{
  "head_dim": 64,
  "intermediate_size": 1024,
  "parallel_block": true,
  "init_std_qkv": 0.0171,
  "optimizer": "adam_variant",
  "max_steps": 6867
}
Each number is 500 + 25 x the weight over its row's rms, rounded and kept within 0 to 999. Layers, rows and columns count from 0. Numbers have three digits each. The size before them is the row's rms in percent of the matrix's.

# layer 6 attention value, 256x256, rms 0.0455, rows 153-191, columns 128-255
130:494498485495518512454516506504502505466429497487468490471514501522478504492505481499512538474508451494480480499524548477481520540498506512488516548502468530515525484463498511486483527517485526492461495511510528524500516508478483520469513527479436531484456481512466523518498537480486481500517472547508497473499463506522497506487478474450485466522516506480527541433506516482537482490505
115:486470509504521497483460503480468503525484477447492501551544503538532430500488486511493545494486497504522460526510456458487494516477538512484501523471531478535491486485533547526478443499499492490505515482576526516495515460514491510534497556494487482535492515517533473479541511490517495493508480487475524526455483517506487474469539482490524487469495459478480493447531504462479463536520
136:516472475451475486520527521478489499453487488516452529482506508465473503543466553508537477527495495485493518508544483505517477482505502517526519536514502509506562506495500511537510535501483523527522493470510483538520482487505513466504480510529468547477581478477472508465451482470486493493498485530512526506474511476483465523513545506491550482522468516472497491490492471510472511529493
143:519555534477486510537469509538530493460516564499484488543541472510472510480488490487505476514517496499438516451510478473505493497517492506517483464519494530512520515462487515500493488488486451461495507530491503494463548497512509498513479505517508475455501431517544421481542435508467562522500469474502503509486476522513530538518490506504508500516479478545498470482512483485485495518462
119:450445507480489477549488519457469512470538518518522502502488507462476499494509507449539514470468512486519512490520482503539472488525508475491534512499490553527497500498495526499521532522499510511493514551482458493516490475498528497507514494503481543489515471553465478517493538499507476493531475532509486497490474514501507515532495546477477468537475506491523517496504465510493492506498
125:505485511476539473470508467531485530490490489495539532480504525513505468457516467503513494471515556516508504525508501493490503525497462519516505514484516485500506502502532471490496554509518511478491470461521505510555489498517509478480508491464480463518523470527451528511508541478513480495475504456479494489418479491507480505467540487472494477490500510558478492539470495521447492484465
122:502476476503466481494484549488475527521541491517540514551494494498496507450499494492505485501485471476442490535513495447506421483498499503491497512519483490525503499517493472466471511489516507498491535480468502491522509534496493478476480507505513527488473504505475503527503509519544474518499508431497524526503484476497505475498524475525522474520506487500521485483548481448479500511519
141:478531508471498517520509479517518490495511526524485480451474505498461521429511469495537506477487484529486542518535503491496498475533481506498522502540431519491445527484473480496511549469562526505497452471490490497523531537512497527502555508520510546481519486465516514496456495519518505516542528505486499482576498489522531495540516475521499491502490503478499494443483459536490492464460
139:502514443513438480466510469500511509516503502499481486495537497456537444506502447485507557485485493500587538556507534496495523486480482502482500500516524512545513511503504478475500513512538529524504521517523496529495520468535509539518531512464491555484451512485447523479454514508506484482471509539530516486546520504507475502517509525477520485491495493483527524476488513483513515489484
117:509519496480489512506478493520474498498480438424496490474529520533518468486504429488511522487482517478553509513500499484476497464522479499499490531469555548508533479507555502513524538479540462524520521486533514469554527458514477458499530453476475505481521499533532529464504541523472488489512483484490523489515495523542478518470501530527529497484519498492509518527499484488492454480448
146:494477520516478481557489502504490484502513525514485483555507505498473519539485565537508488518503495484558533480501471491502499525507468489441475483507512521514512452471552502505531513482456483554518498558492487454421465498503495517486486499478481472519491475498519504498480536467469489510561521549498494543510499492519482498542499495475480567510527479541493511524521514492555521528501
135:522526504493468496509488518488538458482515493513477478527504481491531478520483481472508478509527516509532513501439485484525494481532510487475511487505513530535555499478502492471492524495573497504502506496508509539490543477491492487462517529528478537488511522506567475489489491489530499557496512479517514471530531517504499479518509522479517498482478498500532465489525459509516506491496
143:531456483517507480504479476523523456492531507515529473496469492506531489521506476472509476478501507478506489478494466534515509547538491501514480499474479525514478533464475470462522553513541501525516519464474461491531532479522501470489497503525521462490503525519486485549503514486511461571525480473501492525500493479514493475506464508489488492505500479506522499563520493469508456552484
151:480482506463466521471478499465505528523461515493515505464500475527495456491509492509470520487526457482488497505519538531491460453525516490509483524501506464526539486514533512532503515520534555544520507483526501520530492454489490473532539526549500500494501499459537503453496536520545485513498510489467516490494465485494471466533534511565527519494503487490500471489481484492485497499529
134:479494517468480509490499541515486511465474498510479495544492500526482495447508486521498487491505488500475494482480516478474534504510495471483501515496498526472512475474513507512444506532518485472504498526505473474486517544504485523493474530482516557497474534474549460456486463514500456481502487442527504482528503488517476519459501514484503501502507489466502513478573504486541474492518
127:495525497501535485516496482516469549511559494477503514587469481494524470474503497488490493507477508553488520493497457506522486479505495481508520485522480506541443507507458482445491488497546476513477500477546462519509513464530530498492528506499564455511500493474506446545462498515490532518484526508509515517486485503489521495529506487488527497493488499502530500518461467505504482534512
139:495589509497471503453511481485551471498474473491441502466525492494545550567464515514510495497506513522509511488492492474520511513495534498525503474522499460476524538476523528511469456501518484458497507489538548509465556483473485526501490510511461464462497509479483509493491500500524521510463520492517533500475491500509516494485494484495468468491503518518511452493488506532537497452401
126:483519534477464530522473555510511502476497456440486493495490506513492455481559491462494515476468499448501515549493527484507500541539489486507466525486530478483532492511490517499466527537509489477509536537479510509544517489492496454518547495520499517503514435529471497493499489524483525480444449468521493492472469531486507543490499515538541489521486505451479545510506486481478469480509
123:489472496536494509505489492516513483493496476508525510535541517498529501528489474491458504475521461469493480486482475516484503541481478537467471479497556466511516482466457472482487492566486486471505540513466508525477507498515541482498502516518487476524460483506491485574530499480495489501468505461508493534465503489486504493465447507468524479502541486567522492502532536473496534521516
140:511529494521517511529423540459545510511450491486474499493435448516512481511506557501512476524485507488482497472453525494487470525522523513525500524508528506537504481500479550505485494510469543498482476503512545523487497496474476458470549505514491456522502517490523529511524467513487518504503480476477513506503516475484483478501518505497493475505518547487552476490468521511564541490507
152:502527496487478497509472514509514516529511473514517516484466470504512534534490478504517471522500539465515525522480512517497516524497496487530487497490571517522502493478540501487495502526498488519524528494503507457511535436482514460481515505481563516477531453492537504510506500511513449446495486468460458517459488493545554482487522482472445445494525534515511526522469502479480497528492
117:532481472508478485518535460546521487461482496520509483496482507472487530467515442487495493489545489483466484538478534475504535540468450525475477473511498506478526514510492518464527485532527468466495513471501517527553491483554486536501516485469525481454500491481550537499472457527478478522462516512525491515459531537479510461480491513506511518534469518517473481499498519469489512470540
119:497539514499460505503513472505464496483481494487499503487491552527522503555524474517485449484509531508532493500457462534504511484529499457501527472493527517479539479469545467479503523471529465520513519498525492466486512470460492514482502525503500497523510510520518497496521540497523465543508501436524497467485462530502489499481472530494482531474499494497467508549536473523529463471495
133:496459514489531486534526484506520477515524504480509510548517519499512466530497482490503462484540536527519505503512469479485516476517492434435512468524442553492500509488521507532478528514489485492468471466525531505528491524464506481501440508492488515518549472520497467458509483470519493523487516467466543516479523496520486492500492494476494513480468481507459476517501435486471503504426
130:510427533466530505466554479475499509512506512500454484519452467494464500442513504521488526541512533511470465499498478523502464457484512507483497503500494495495500460501517508509506495499505516521484509460515508516464493489477486498497452505487484534539523543465575481488469505474523497543523520534494475505509534483491444505513461450513539503499499489552483459529541478487520495513567
127:512475513491514486446514502520481501520483533533500533525502489484477497506463499524490499502508451497457503446511519481489516461468491450474474469520497520513511537529460452540515495507517492484483521531515547481512537452519532538489437473511524508501528495495525470513485516482473551480520460513507524498493515486498522487491533494490525461528515468529487490476485520513489487553509
135:533485467474440517521474521496488512532479451452470501516537460501511451488506490525522526528508474438556550525498494496480515461479482501485514485525507489493580492533562495505469542496530474530520497539522532465498495460488488479507514479478463505476522447463495570453440499520468490446479501520477493481494496490502508495467557524522521520508510517485489515490468517477495522486454
138:479520540476465496502510488531521475461495519540521484482490517519459510561487472490508467466520482489454515478509509507502491500489496485509497479499503490472554520475505507506471487531508483436513470509457498525519508491494509482485489502517468573461491479537524505447503452478522515531515464465534490470468495560496475495498489514501449479512478516518495476483544504509481491475502
146:504495467534560472483511469494487533502507526476521492465498499504466494503520463494522543507454477466520480463530497479502505454525484505504546510497439542517482500499482493514541488492478471516443494508510486501521477517521514491522493527463472470460490512527495538495491498510497464509480497545505510496526508537484500528504516494505477459527497490506477539500472512508491475524488
139:500502494509481506566498502534492489512444524553440522526483461467515526518517509507497485536507491452485459530517518446520512497511455509506479489522517450497509509513509489479523474472490458514507490515498486488472488489499447479507531519507529484481484463456511489490492477527470486482467527484534514488517489488485504519509520504515535506556504515476525509489492457526561510516507
135:501544485489485494486471515449541469504505518504479486500478454505483518479481532488505530530530487482481493489487536517518540497481526496477492470485486505481445506516533517522506471539533512492451440533510512489481460525492487508543493518474491498490485532505549518513473479536524458514480499480512516522524540494516555491472511486476404489499491532513513510481481542495550529494504
130:504490480499521488485505567462503549506487505497543518509497520508514488475488517529490464510481477480483506471505482495487463478494540538464508483514482515501516493560472483476474504472444520501461487535469517505546473526461516524516471472456492475491479538526448520536522519511493506474502489499503495520457476477506521479517495465492473524507509536547519491550508499535508476517504
132:532497484539454500501446454519521468550527461461520477503511492526529468528529496488527527509490548500570550522518516493509439488529506516480518517472527450529508504524513499500464516503500475512506519491458513539526474490504464469521519516530504509490480502486482550461473495512522514494482510473493543483502507491472446473512486533541483494470494500516523460521475491475508505511474
144:474493511485479519519508514503465529492514484508486511446481524486480539522494519501516490513467496475470473482524492508514467484557478535559518502495521474507484530455468513486572501454474492557525498453489470475520477515520492495495532497542478505463503522533498534541499503490493506570527511505523502496525472498488503475485453503540550475521503512480504521485485488483525473526539
135:517448503535443498463528488527503527526510458519500546492539501488494522574522539508521466512475472506506523483530500463503480487518493512532512466514510458451536523513489482544471516507464522501497527534490517503470496520469490474470482500501487502482479507518418516513491481479524486460446517490510548466490543488454486476474535501513489486500520498511530491488533491485473549494491
129:511507512512471480488483493514500486492551500470500463495481467536500515499511526517514493528499529499514522475502479508528438474479514513498514490466473525488530525503523539475469485471528457528524503488498488530457495499505462508510491495518494489465488549529548516482473454474527527566508495484510511503513508518475461454525516501523438481476485496545500492496536509484503482522551
130:502455482509510532491515468537504525490527444526505475510511497476510546501490498480495499516540526504520487488493504541490523499469472526527487534477501486478509495504536523493502498506509504520513510471482472477504511495501517483513504490484473535496458523513509497470482543515522412475516491531515478495518470483505478505467501534477497500500492489505533490530534511542497509502522
127:472539473524504504517525466471508517533496501527528481486481483484521536546489475478505501507491492483497456485506503459524484458516513481486552490499468476514484531521469491484503473524499459536459493499473471531523430508517481510553482551504550462462464491506513467489502469520525474519456509478519559508520504517497516488537504510519460487541488496473501494529510454501494483492470
137:466512504487470531512478562462477522500498563474459482494501536492463469523515534490476517482492466467469546507506496516527543490495536499452495466517491511507508465501531522510505509505474512528520505599511512502466455484463515521504498491498508515505525472483491476528506520506481495499492480530490454532483476481519476539540460489501507538512507468492467534514496498465541434529500
# layer 6 attention output (transposed), 256x256, rms 0.0453, rows 153-191, columns 128-255
119:502495500514518466480490494491489502481474499478509447494478483492474512489486471461495522446497470489494529509533578486470473489503508527494542550533471485489503467531520522512508523496494513534521504520470498556475507478503475504502522504537486505488463496496518514526499528523490508505474473505500449500571511481505452489494531532514508506500521550423521469468484464534513482470466
100:513471492535470537483486482491525480512473496510438482491512499482511491518508464507497533471488458497478524502509498483443493524483476489560501520518480515514522501491519558507495471548504502512532479476527478497504503493519482505492508539519499516511495470523538524511501489483513495480469453498504496499546490513506495468494528435505526573478497509479553512493499508468549504517482
127:458472471433499516517496518470509478469525453515504486477521489462453473543465496545498449474526456497501498498532481487531510475521498547504483501530488472502501493474491538479527549492529493541501518497517494500471487507525472468545476515531499527488526479495528515466488463433490512529468477474491469476482512455486509528493538550515500552488443459486499502482489506475502500486507
131:495507513504514527477489511498490485485481538506453476493470462486489498500476531543475546553516530543474504528508512457500510485464486499516482479483523482496513518486521507457517486515482506502453509497480474432478491496502536480532516504452500524510543445493546486504507507542489481464494520534546503536491492492539556527526519488486465490496518465500504448536509475461536525529520
115:465445512517514545522519500506489508481534504528525479502497465472513477528451515497489487495550482482495512533501468480501521534483497524470521467502512494465497545508464516486516535523510496490501494514512511507486512529484550480477476495468462498511504481506515476497460497434503468518496524478485496514515476487532521524522513583455480506508448448502532534504460491488483499534528
114:491487495485479531537486473490505499417520509531522506495501558521493471498515473515535505461506467510507517502496484504492481494508521518545487535501513442485531468458508487494480552519571488498492480469504537475487496494515557482487536493485503494538523519506526517468520514439486478503480500500461399511488470511514531518495499459498497527503552457544470525504499532488466480474473
113:468499515501432495504543511462502489491501504511556521543507525487538484495491495521496475497471444485454497489531468475437433468502495476473495539490482493500521519473499520492471491470501499541552485524529489542515469536499515505498550497513502503499498476481517498522505469496558514499516475442484478509510509551499553484484514486503566512509502449498520425461496497466495518505463
128:468476499500529474522504485524489501517549496506559500485470518513488491474502508513555545485524541512505516526520483513460473498494482488430490489500507519526500502519477495534507509468477509481479510474484538499474513510480488525505476504467516508531496505517492523490480527531477500484532516502498476504486515508547495479499494524522482458503481465475484456481454468518480481515492
126:465523446514524456494527519481515481491521471488485499499507521551540521526493461444505502480494512452521466531493501474503473535470494504466503486518490523523510495488502496527486526515516523503490459520504521537507509521480437524484486498495508473516491534514482498460489523517470527507503527530517525466524496470495503499487505591544485450502467534431487535522476487500485493513473
103:488485475506506523469494501528533468498516488512450478467491514517506543508485483484502497497515554472512495511509480519479504510486477486542522535519513539493538483495497528503518537502507469469532493495493529431504494510529511476481508457478491529524483502513520510527490527495472506500573483435493511490522470503551521492513456475492459540514491486515505549537470482513491488485455
134:498519513492497496537516488475500525505469521484458483528525454508434481517502521515504488494511517469526517463496504504553549499535516516481490480520534536533496504493472486458498495479504517514497537508485479453509519449501449502491470513498505465465453486495497490477518495454495472519526511553521502503496499462522483494486492477480467520499473511563510556498513530491545517531512
123:470496501472518487474507503492503498509538505501426516519511529503549484537494516518464447576519484517511460523468490457491510524449495495446498472480524478566519507496493497489508498496493508518481496507527511493508492534490509513514495515490492479515491533489506515485499496495494472487489546514513533486515503557524524552497470480514499482503490503458499450495483518460500490503483
126:515498520522499487507482513496494478497524512491479548541494546512513494519488504506482486533531456460498457478468487501469535535479511515474492489472517513549523554476475485477508516503537516533537454492516485517509496501506574480481531484509490473499500510473495471533523507459520506536520523476449467535526503534515511495491469475471532489524524484528503532482483516488485517533448
135:501501483437479501490544443482513525515517476481532537519499472511520520496506506536508473492497508502500518534473515534504454499490532478509461511514479504493482498519529538558497477478500517510522514475486504490529515511494531497497524542513501443508453500504484502447506482512495491517522508455467488512508487559485486521525545490525484561501476473522533507516457477482469491506478
124:495544520482480496473524470487527491486492532497526489495477449517514510489503513523497497487457509535479525502474512518440501495480492499490553531489503545473506470485527518510473493521476497499518488492500436530497479506491459503466492455480514510490505485475540488528531485567539465482526467498524514512496508521532476470483505531490529500498504536472496396506494496491518471496486
115:465476510496513503466490487480493478510506487522449486528487557519501500517529497517491532475516483549498480503517415486483500512528503451492473468478511521529513531472459482465478527510524480498497498470554478491509487541477569521491508516503532463502514520493525470520497489436503527499548479522495522491472481507498551491499491483523525516490469470469502474499474513514501517544517
127:480492469508529463476460495508504472505476489493456503477509503464498503496491518493479460516506525523476514490521524478534484482492515500523485508507473477496487479498568492484488491525501469477532505494513522519500506508503506516514519490506502529523480518486489498478484485550519521488491507514505509543480512502503507508516508420507447438475547558481443453507524494509507476473478
114:492523488508496563484477497487481493509500497504488478461474505540500541512496477502501504497496533511492506551494501502495481529515436512509534514473509467465533454503509500540513541526521493498502478490488496450490482516486520481514462482457482535516539479525548509538471484532510498520497475433507463525500508481491539525526497535524464585524484525506519538557464445531498516466486
117:510506521542462561516481538492489498465433495467457503541553529546551482483490483489466526522474427451504499497482478468500486504488498513493455510495518450525486506469514516501473467531499523518485514562498470513495476481504532485514525551525462509499527485463482480512504504540497495493452517509518495498491497518500547521517504496478535476502568546530486519475495520478519514513489
126:543495496495523465487481488494499507511504517485505524517454469500449488495527534539492496529464528541484509490499540494517477496542520515494476559491494470536446459512495510483528520495447505493535533483493517505521500513495539509546515498508500473470482514460496506509547414475495513519479422477481517499528532526509506537496486441484496530511514528520542507475469488508505526467499
136:486481503506506574498509517519536495449474509477503469485517505498509462513521489502501448528557486493487446496468483461513517487513491491503463515491502508476488472513489495466501530542498481508488504513490497488496478522506556485485552533487508504478510514471520498499528502512516503508492472496460518527492460496547567491488419485494486475485492496515449514478476505505478489517528
111:487506494499473513527527561511483483480477495508473476484519533550549480507507513494509576500526461498497464535491497467511497494495473483451498488479521446508509517494470504507488530504524503467458493508518529501511498497519519504458532484458490494529517526458499516502524507535487495488478566521514471497499518526484555473508509516517521505509536507505462480494508526434475486496534
110:482531522475518522466500434501502482520505527489441477474501552493522519511500514506468420526553498496513457497476491526497535530459495506532544475481509536515549502480508465488498500500522478509525488474530505475506511474509509514467496494500524460491482503488504529542523508467513456505530540471517516494504451514524464494488472451509437476492471517505486479524520528523470481505478
120:468454521486509528545541473499510494477531520492467512514505547501511478547484507544504457485518502538510462519504466477507510515494538486501505469499501475490493529458503502499482502538514495499487510473536530472519488527510515507502503497504497532548523512514501506453504494434495501516515522494478464492465489493548499530507472443467498502488497460532464472511500512485521488495472
124:510485506442494494516520496499534528502511483495458504527505498482470484531517484503492521515489476513508498456517501536497496479498506465468505501496528484538523507499455528506501483452495502518506514487525496502487514481494486483508511565518484476511489525503486500501537505482508472494490529527521452485468527542451426522470474454509567546490470478533463452463555521508521492524522
121:503514486478492472470481534489502479491453509481501482537464501498506493507463491479484454536486486528513487492487526484502510456479520439496469543512524483522507519481505528508510516495475493512482501521493501483520486457501505486507550508526515471486524504507485468506483530569484542497550465525500497497489498507509537464490550543492541473493500505468498445501498493530515510537520
126:490493439458512549498523515481506489486495474501481469496479473532523498493516473497522458495489543493510474516506471514556510477516513512504481515516491516466490476498509528508479571498485494468520494496459521445517497499494450499490506481476495497495489529501524487444489456505475511530534473487489506471482480450496543493504486497539452529521459515523483515545480469530512495492476
129:494525534486518528487489493511486498490480505492505479466487481494487489545472545497457490523480490505464513530477561494478487507460494551499544466491512449501506497496501542504494477519547500537469474532475512473477509469525511480506485505497480539535514455506526500495506509572530487488507546487515453506482478517495513497509516547517459466498542520502492444525529522464484475488504
131:511477494545544476507552487487487494503527487533527493498456492531451544523499501487515538481504521481535492495546523507500526510514509513527550501529478512456512547550498515470533521494490527514496520487505537499487502499550527504455532474496502514507491502538538493492523506455492519502502504472487500486564478441468496469504508542474476459515496445489513538486515499521501514517510
127:487528521463515497510558486450486476466464489503470482474465494521470507466521524501494433504531548478503474534506473471529501495531498492499499527498516497464438450476505472453501501513494456530477498466504473473511511506498478498461524467479541496495504510484512488482517463526501481506495515525570554479496492482499505499485506510496478531520486473468497498499503508509543516512540
117:548505505507497479488526510504533495520495550495517515503486446498492459508520526461510532517491494499474489491539544499478524497501528503488532479501481520499404512561514491486496487515477504470474501504492515563505483515515512508499514481493490524490467526515480502478499474549542470488473500502499536528521524536480503475469482470489492454491520500464497499473508496499500474487538
118:485495488487482446502509511499506517467505513507550533547500493474486535503462497494507455496439484522472511458523486527512474483496548520513510520509485477454479544497534460518474485454469495476503515516484521571521499510497559549548527454533506498422515500490488514502504478427487502488528478477494472524508486505477504496505517455481497502499520483524514528522519477525487530489495
118:506492488527508458485534453469505474511517488503476543538504530546488544515511500468521460531473569467516521529501496514540450556497505514499515483500498502500493503473495502498488487515554506513534478477488539490533499548512443504482487493517512505534479491484501475468483466483486514529508521471483526486532503491474528514503472512509440475519502482565506558543467512507497518509473
130:482457532482524525472497490509471498528520469522518488496508510494462496477480521551471499488573492433502499477518505524495500496518476528512499480495502487518506495489483510488536492479489496537519496488511491453496520500514507504506484481503493505484488466492491508555506492440504530541509494448531523489520506505487480471484513470498494505492455489510508507450506537497480511508519
122:471490509483495513507527492475483507474495455509580534535495498505519518514509501512491428536446491489500522477499526458545487485532522552534464503511502452447503466474526498498482532509508525578501505538488510492490477483505436478485535481517490496541505511491482501454489482516508532504455493480487508477495541460470516505483512545512504450509516528524477449474538518504504505481488
119:533494507510512464502514475488501513534520500510468526527482471496471526534524525535465528551490501488488525474538554496502507515489509540497536453489485511537543523527492522474497507465548492537500474495506505468511531471493436511514496482511502502509491478497519514514512495461547505500475494486519490493529504536436506472470498463545487455497527518537495456492553540473497497511500
117:504488539480504545507520552529510528456514453522509527489524447520565516491481510449481487519486516456496488487424473535528521507475490507505513483492483510452495500506506495503504484486514514502491467516490472533504509503505489454443504500501474489532471504479499456492509531518513470509515550548485517506498487494482471495499503556462542476485534494538483514506541510493498480492499
118:486493541497502482499595428469483489520505475504498501508482506509498546496498519512496454495526509485497480535533475476505476525508532482487532500491471524477426529502528508491470474542486486529499485487507516559542489530498556572470553479485504485509470463494454468472509484490510520490524524483521561482521483503489520485533504523470474459502506430486491478499517532502507475518522
127:478546492493495538493501483481498519518479521480464472486499483473465521524456497481484500478524502494496484538528522527552527520530511511508527455500505547514503499521512477525507467482491497497485481500490473512496534485473494516532441492523520467454514494518513507543495490477479466510495489502496467529508502459499438511507514486528447498510426508485533543563506459527513497511508
# layer 6 attention query, 256x256, rms 0.0348, rows 192-207, columns 128-255
106:473527526502534496540488485526500500533587478483534492473491488503509489505476479467472500514491512503484503503473449520465503468504531518458558496498501485514463485522501526528453493492511470490531491463499483505486477526429534495484533478483496497470517524543494486515538480484499469482529471489527480496507491500459516502478511523519499525439444465524523496512478459521504445481544
093:512516527478508502537528476489501519498538492517475516523457513503500488505442507493488492491510533509495499485477468509502498497512517514461500512552496532486463505454488492496519489489537492531514498467549499515495528527496528508490492509507487519496504495477498532501527502509452524470501493499500501501508495519497504509501460496486518516518502499489559490506492482491541486504534
125:537508500543525533499465504481511471511471498496539479482538485498533523522516496501480539478508480484495469490507536504465508519482479476552465477483488490485484475559547497498518491514497514500480474498450490497458487498542522520459501520507486486531512510550518501489524507535544513529481495481460522500492507487482465516518506537479435489499495478484488547481517512514508507484500
097:491472505494457514499491505499528526530514486502483485528552530481544496484503514523462487497494476455540517537496467486527487461543512490495483481550493457466493497550502511522518526481504499480436483493448455527521481486501512516487488466513490481489535509487466521489519495558488495456491500476484483493469447522477478511492532503479468481524506486512498488534475524550467487499499
088:488519480520501486505525513512496479434494511520496532483473492508469481483459499492539497473535494514471486475470509523487512524478481527444526515509499514543489515465468517460498486546470530486516486506508505481491469500490501476468491508538506488512477503535468480500535478500532494504531520550510519489519520469514550473480476505470558537499477533475566484489516455501501531478485
098:495505512518504510495529474491498479492484509479494472495535495489562518506474520508440509519489461485493522490531467491551540478482520502564495486521509493471542497512512508486493524505512495470507473472444486485494511454519519521490480525502507506510497479456476461490491485490484543525504456491472477484482475506464490489497527515488510470454525485542553464501551495540522498528474
117:493478462484512502550502538544525502495435489528475485530477498436479492495516467518533501498541497486461460444493486537491510530518495503471527526543464506518464525474469507523520494492509525493551524470507534508477506494529502485513502498536509493517525511547528477454508480473456523486504475533520487502493554488499477509483521538504530541540499551507481514531518483445541494529476
099:521472559480533536509466491479510482487496454483506480489488516555523549515564449540465488484498490464486451527514534496496508534520500474495512509480477518499484507485500516524533525510526477483483486521498494499491524494468487523496516449447508522532457530495567501513525506515523514520555484470503520497482470476504509476476496516477475505521501546504495519506499522473518471510529
084:514515514469500495499532484470500515477515483458471552520477508457492528499497439471509452474470507494466513550469533507474515492502490501528495521496499483515481504500521468486486484497523517498544519507515495496507486488447489470530495534522469497473538492448525508488524526561456517466452469517520468546498455492501532515436511498544491516497538489448510525469495470453508500513496
121:527488485503473502500540494474522498480473534503461522502485497473466510519539509539539507472492530476508504511496562468522467516514469490532450495523465517534515503467494485462536503517487514534494508533516510487530520499541471460488513524521519504492516498443508522499486493543479495503453519524494490506530507506525464530515476492518514479570527530470549523494480541497513560496467
117:489518492514499514508468525547451506532502479509540451509545513529534496492471492483494505502497445500508518481506482521453485493501502511485487452464528499460504486543505473542489485482497495478487491475492486477478502492472518512475532490507500482526503532576523505507541515465529479514497508477474480502452478514461518518481501497488438483479505471545446471487534497506474468526549
135:454487486468477484482538472524511542535517507516484529506483531484450492464512496500509466506499525514501496541481517513560497474542490521493522498517509532510515541470459499489495525480511483512500552521526516528534498511455481471547505486491510521454504501454488548533474488521473470462495491508542495515516478500534503486489496461547517503521505533505492484535465498487450495518509
144:530526516499516523502466534511510470497501506504524476493486462506534485562495507487515544506484471499488486458523488490438515495470488474479486503481498510466498484526532483493515466520500510511510454515493497460474495492537528495445493538522479468534491503552508482470520488460523517554509511507469507465510530483460523537507459527457500478496486462491512519478533486467539491475488
093:490506477526486508490513504501511531502483521505477523480505507485515503489445487496516480508506517467483499549481532511498484488540568520555470504513514506485506528494501479482472513509493484503473468464486468509521477521440458495480492516497502523511486471543472481536495497552459485502489492460507509513465447497507500481454481490504489482503568481458490495518508528536443515509505
101:518517511521525505505452550500510493462490494472527463469541462510544511480469508501489506513474510448465530535498449495503475500522543489515482482540484458483545484585517483496457507490476533473552470509472513468514536491526497500485519478501478494528543527498471529510513479516456490497496492505509492521461478522502530476476472476491498538529503522478458475513517546543517505466489
097:472501467451501500466494487474513493495479450520543487492486466508518472505540515481495505497499488552542477527497484485523505496515541515493552522460535508542489437526473499526484498520469518515497531451456468504506510546476562501457499533477501509488526533533518461473505523496515518492436522514517485505504495503516493534560484507504508532476532514516480469514514470534519467459494
# layer 6 attention key, 256x256, rms 0.0351, rows 192-206, columns 128-255
085:514523441484455535520500478489548527477521496487484537505528525539531452489529516549505519497463496505499522482480507479547487517533495462469487555543478505476498448483506504473507514483452513507481475489494500497518515502505533473501506487493481433534504521508497511485462540481477500489479498534513505496466515441492515513499504490488455492494507518498533488511507458473521504525516
096:517502481507512490498484491497450480526489516496508495477493447491492515528471475463512542516511499495497485495512515495476458470475519500528559461481495484508497541541534521523484479499507505494545481488486508500495454505488483511474466551498503542489464492503513503504530514521491489537463499512477497492513498582505489491456516493508558526532468537488435510481463483482496480508515
144:502489541473463513492511487524543516506505515511534466514503495450532499513563508527439514474498485468524541501535479493510519493542446452465473510530502507483486508530494500510507520492455495494483503506480486469482538515495513534486528500500476492492536475514479481498485513490500512503513515506507510449457509461474463502513522548489469489491482484507507488527518479532507507483458
166:493528486510533474516488503495442476528484493514488511470482524552485503504432486452525504545496522496507490485483510533471460528491533522528525503476486490518519489474529517512505493505515516517505498474527488537511484503512487465508455504489519501515480520495528475481556488560492507490485458492486466538511503533545512471492491483507513507491540495485500533481468534502476483529541
144:490496522501505519471522493525525514511495526537538458508508487447506512508576498541441493444499495498517549501545492488503539477513454492468458512535487485478487529514495505512505504475473515494481495535461505470493552511499510529470512502475495485470535477476493481508475494460522502518512527495513485450497517460468490512546524507512483490500473498478500496516497514504521515501464
144:483514459535505478533487536479475509502493468519480485515505516537494505485466477447578538530542519475484475494480486514476471513478538521517549490511489511513507455467513516535511521507507509519499516498520494529461493516518434486526495470506515517524489489481517542497498510527484464442487464519509515516519510508557495491482469466526508520493549535507444482474516489510464500501517
115:508525527498508516493549525498522525495538521514537531472489497505505497503494536513460490480489482476497519521518506495530478495494540513517473453524498483490527514493502501489468503517488535514478498479466485517517492491475491530454497493529486469497505491454462462510549537467545519532485514466534505434504472482455487488523529461442458515502498478499527497507473513534504485489446
096:475449523433532515477490505524499496511480524508491515513485470514525445501524477587522472459499520464522497533518535509514517495486527501500516525516506464494472544532518520461470527492479502471517477506503490497457509480479498502513502495494521526557504496527474499520493490486514532500493504503500509503484500504506510449464475544547519509521509521522530540457467516491514532504482
088:512479481471491484527453492458503528494511475440516463517472473518540478505558550495483521504437499499490504465505457533524494512490508497478532505516505481532518474503510556498503486506500531482510473494541504519516515485494489499492526477483518498511511516457486513496515515501532493507518522499487517476503541479488485494523461511473470476461477510503520532513474482533507490533485
102:458511483510547492479504498462427516508495479529510482493534505515465551491443490500551479479508469528515457534497535474502484467474512526501530430442468484507508545524517506503507499526531474487493485510474481524499483511538456523487477502472506517479509487526515526534487486524521493511475493481498448513502465558510517482499531468531516522508517505499432518496477535495464528494510
072:496509515469490490478489476493500525531474575479525468500466538502490476505553517500463535486472513516518500488483493483505512481508448491514480543517464514534474477492497518465512535482530489530470463517502475479529495532515517490516483491478486521459494493469486494491476518512548555518517508465513514488505509486544462536517499506486534526507479509504499519528428479498532516466458
083:542477471520482471531474503481523472467512484471443558516487490545509484508421500458521498556473486502499478480487471522471486532476541515520508515479516505522487470494503476498514485523508519508513513469542502505495496464508497464501498512515500507549479499542483508495507533501471515482495478509475550544494494482500531511458482500512507487484491488502526513479514477484525472542502
080:477497515489494509475529485506487528514486487526540469504527512451513546502585496532456492445522478508516500512476534479508504478511431481502492483502475479466509503518496489501516526495480470478508493510450486481509499525509518528497503492474504496465517516455515502510483494491523511523481528509543482470502499522504493502534517525481499504523472520504501492534495498526492502477508
071:518516487536488515511460513513498488493485509459497486492465491539525471523462494469485533522445525493530500483573450526478508486487512507486499527494532494530452492506518490501531486495496516494522542485531552467493496475533472458469512477518498504512499489524510493460525531483530490463530450521480528511506517497503509523485495520527513483442520478493529515485480487486527483547483
099:513494522505565528511493505501497476513497498511511505475512527522510508471515468503514467495504467515527560464482510515506510483476502485465469526460492525472517523495466500522485492490463481470516549458511537523441517519451457501543537486562487476482506533501458479535516495490524494511489506498491492476493492497500455489466493510483467454487529464508509508488486488498511519507513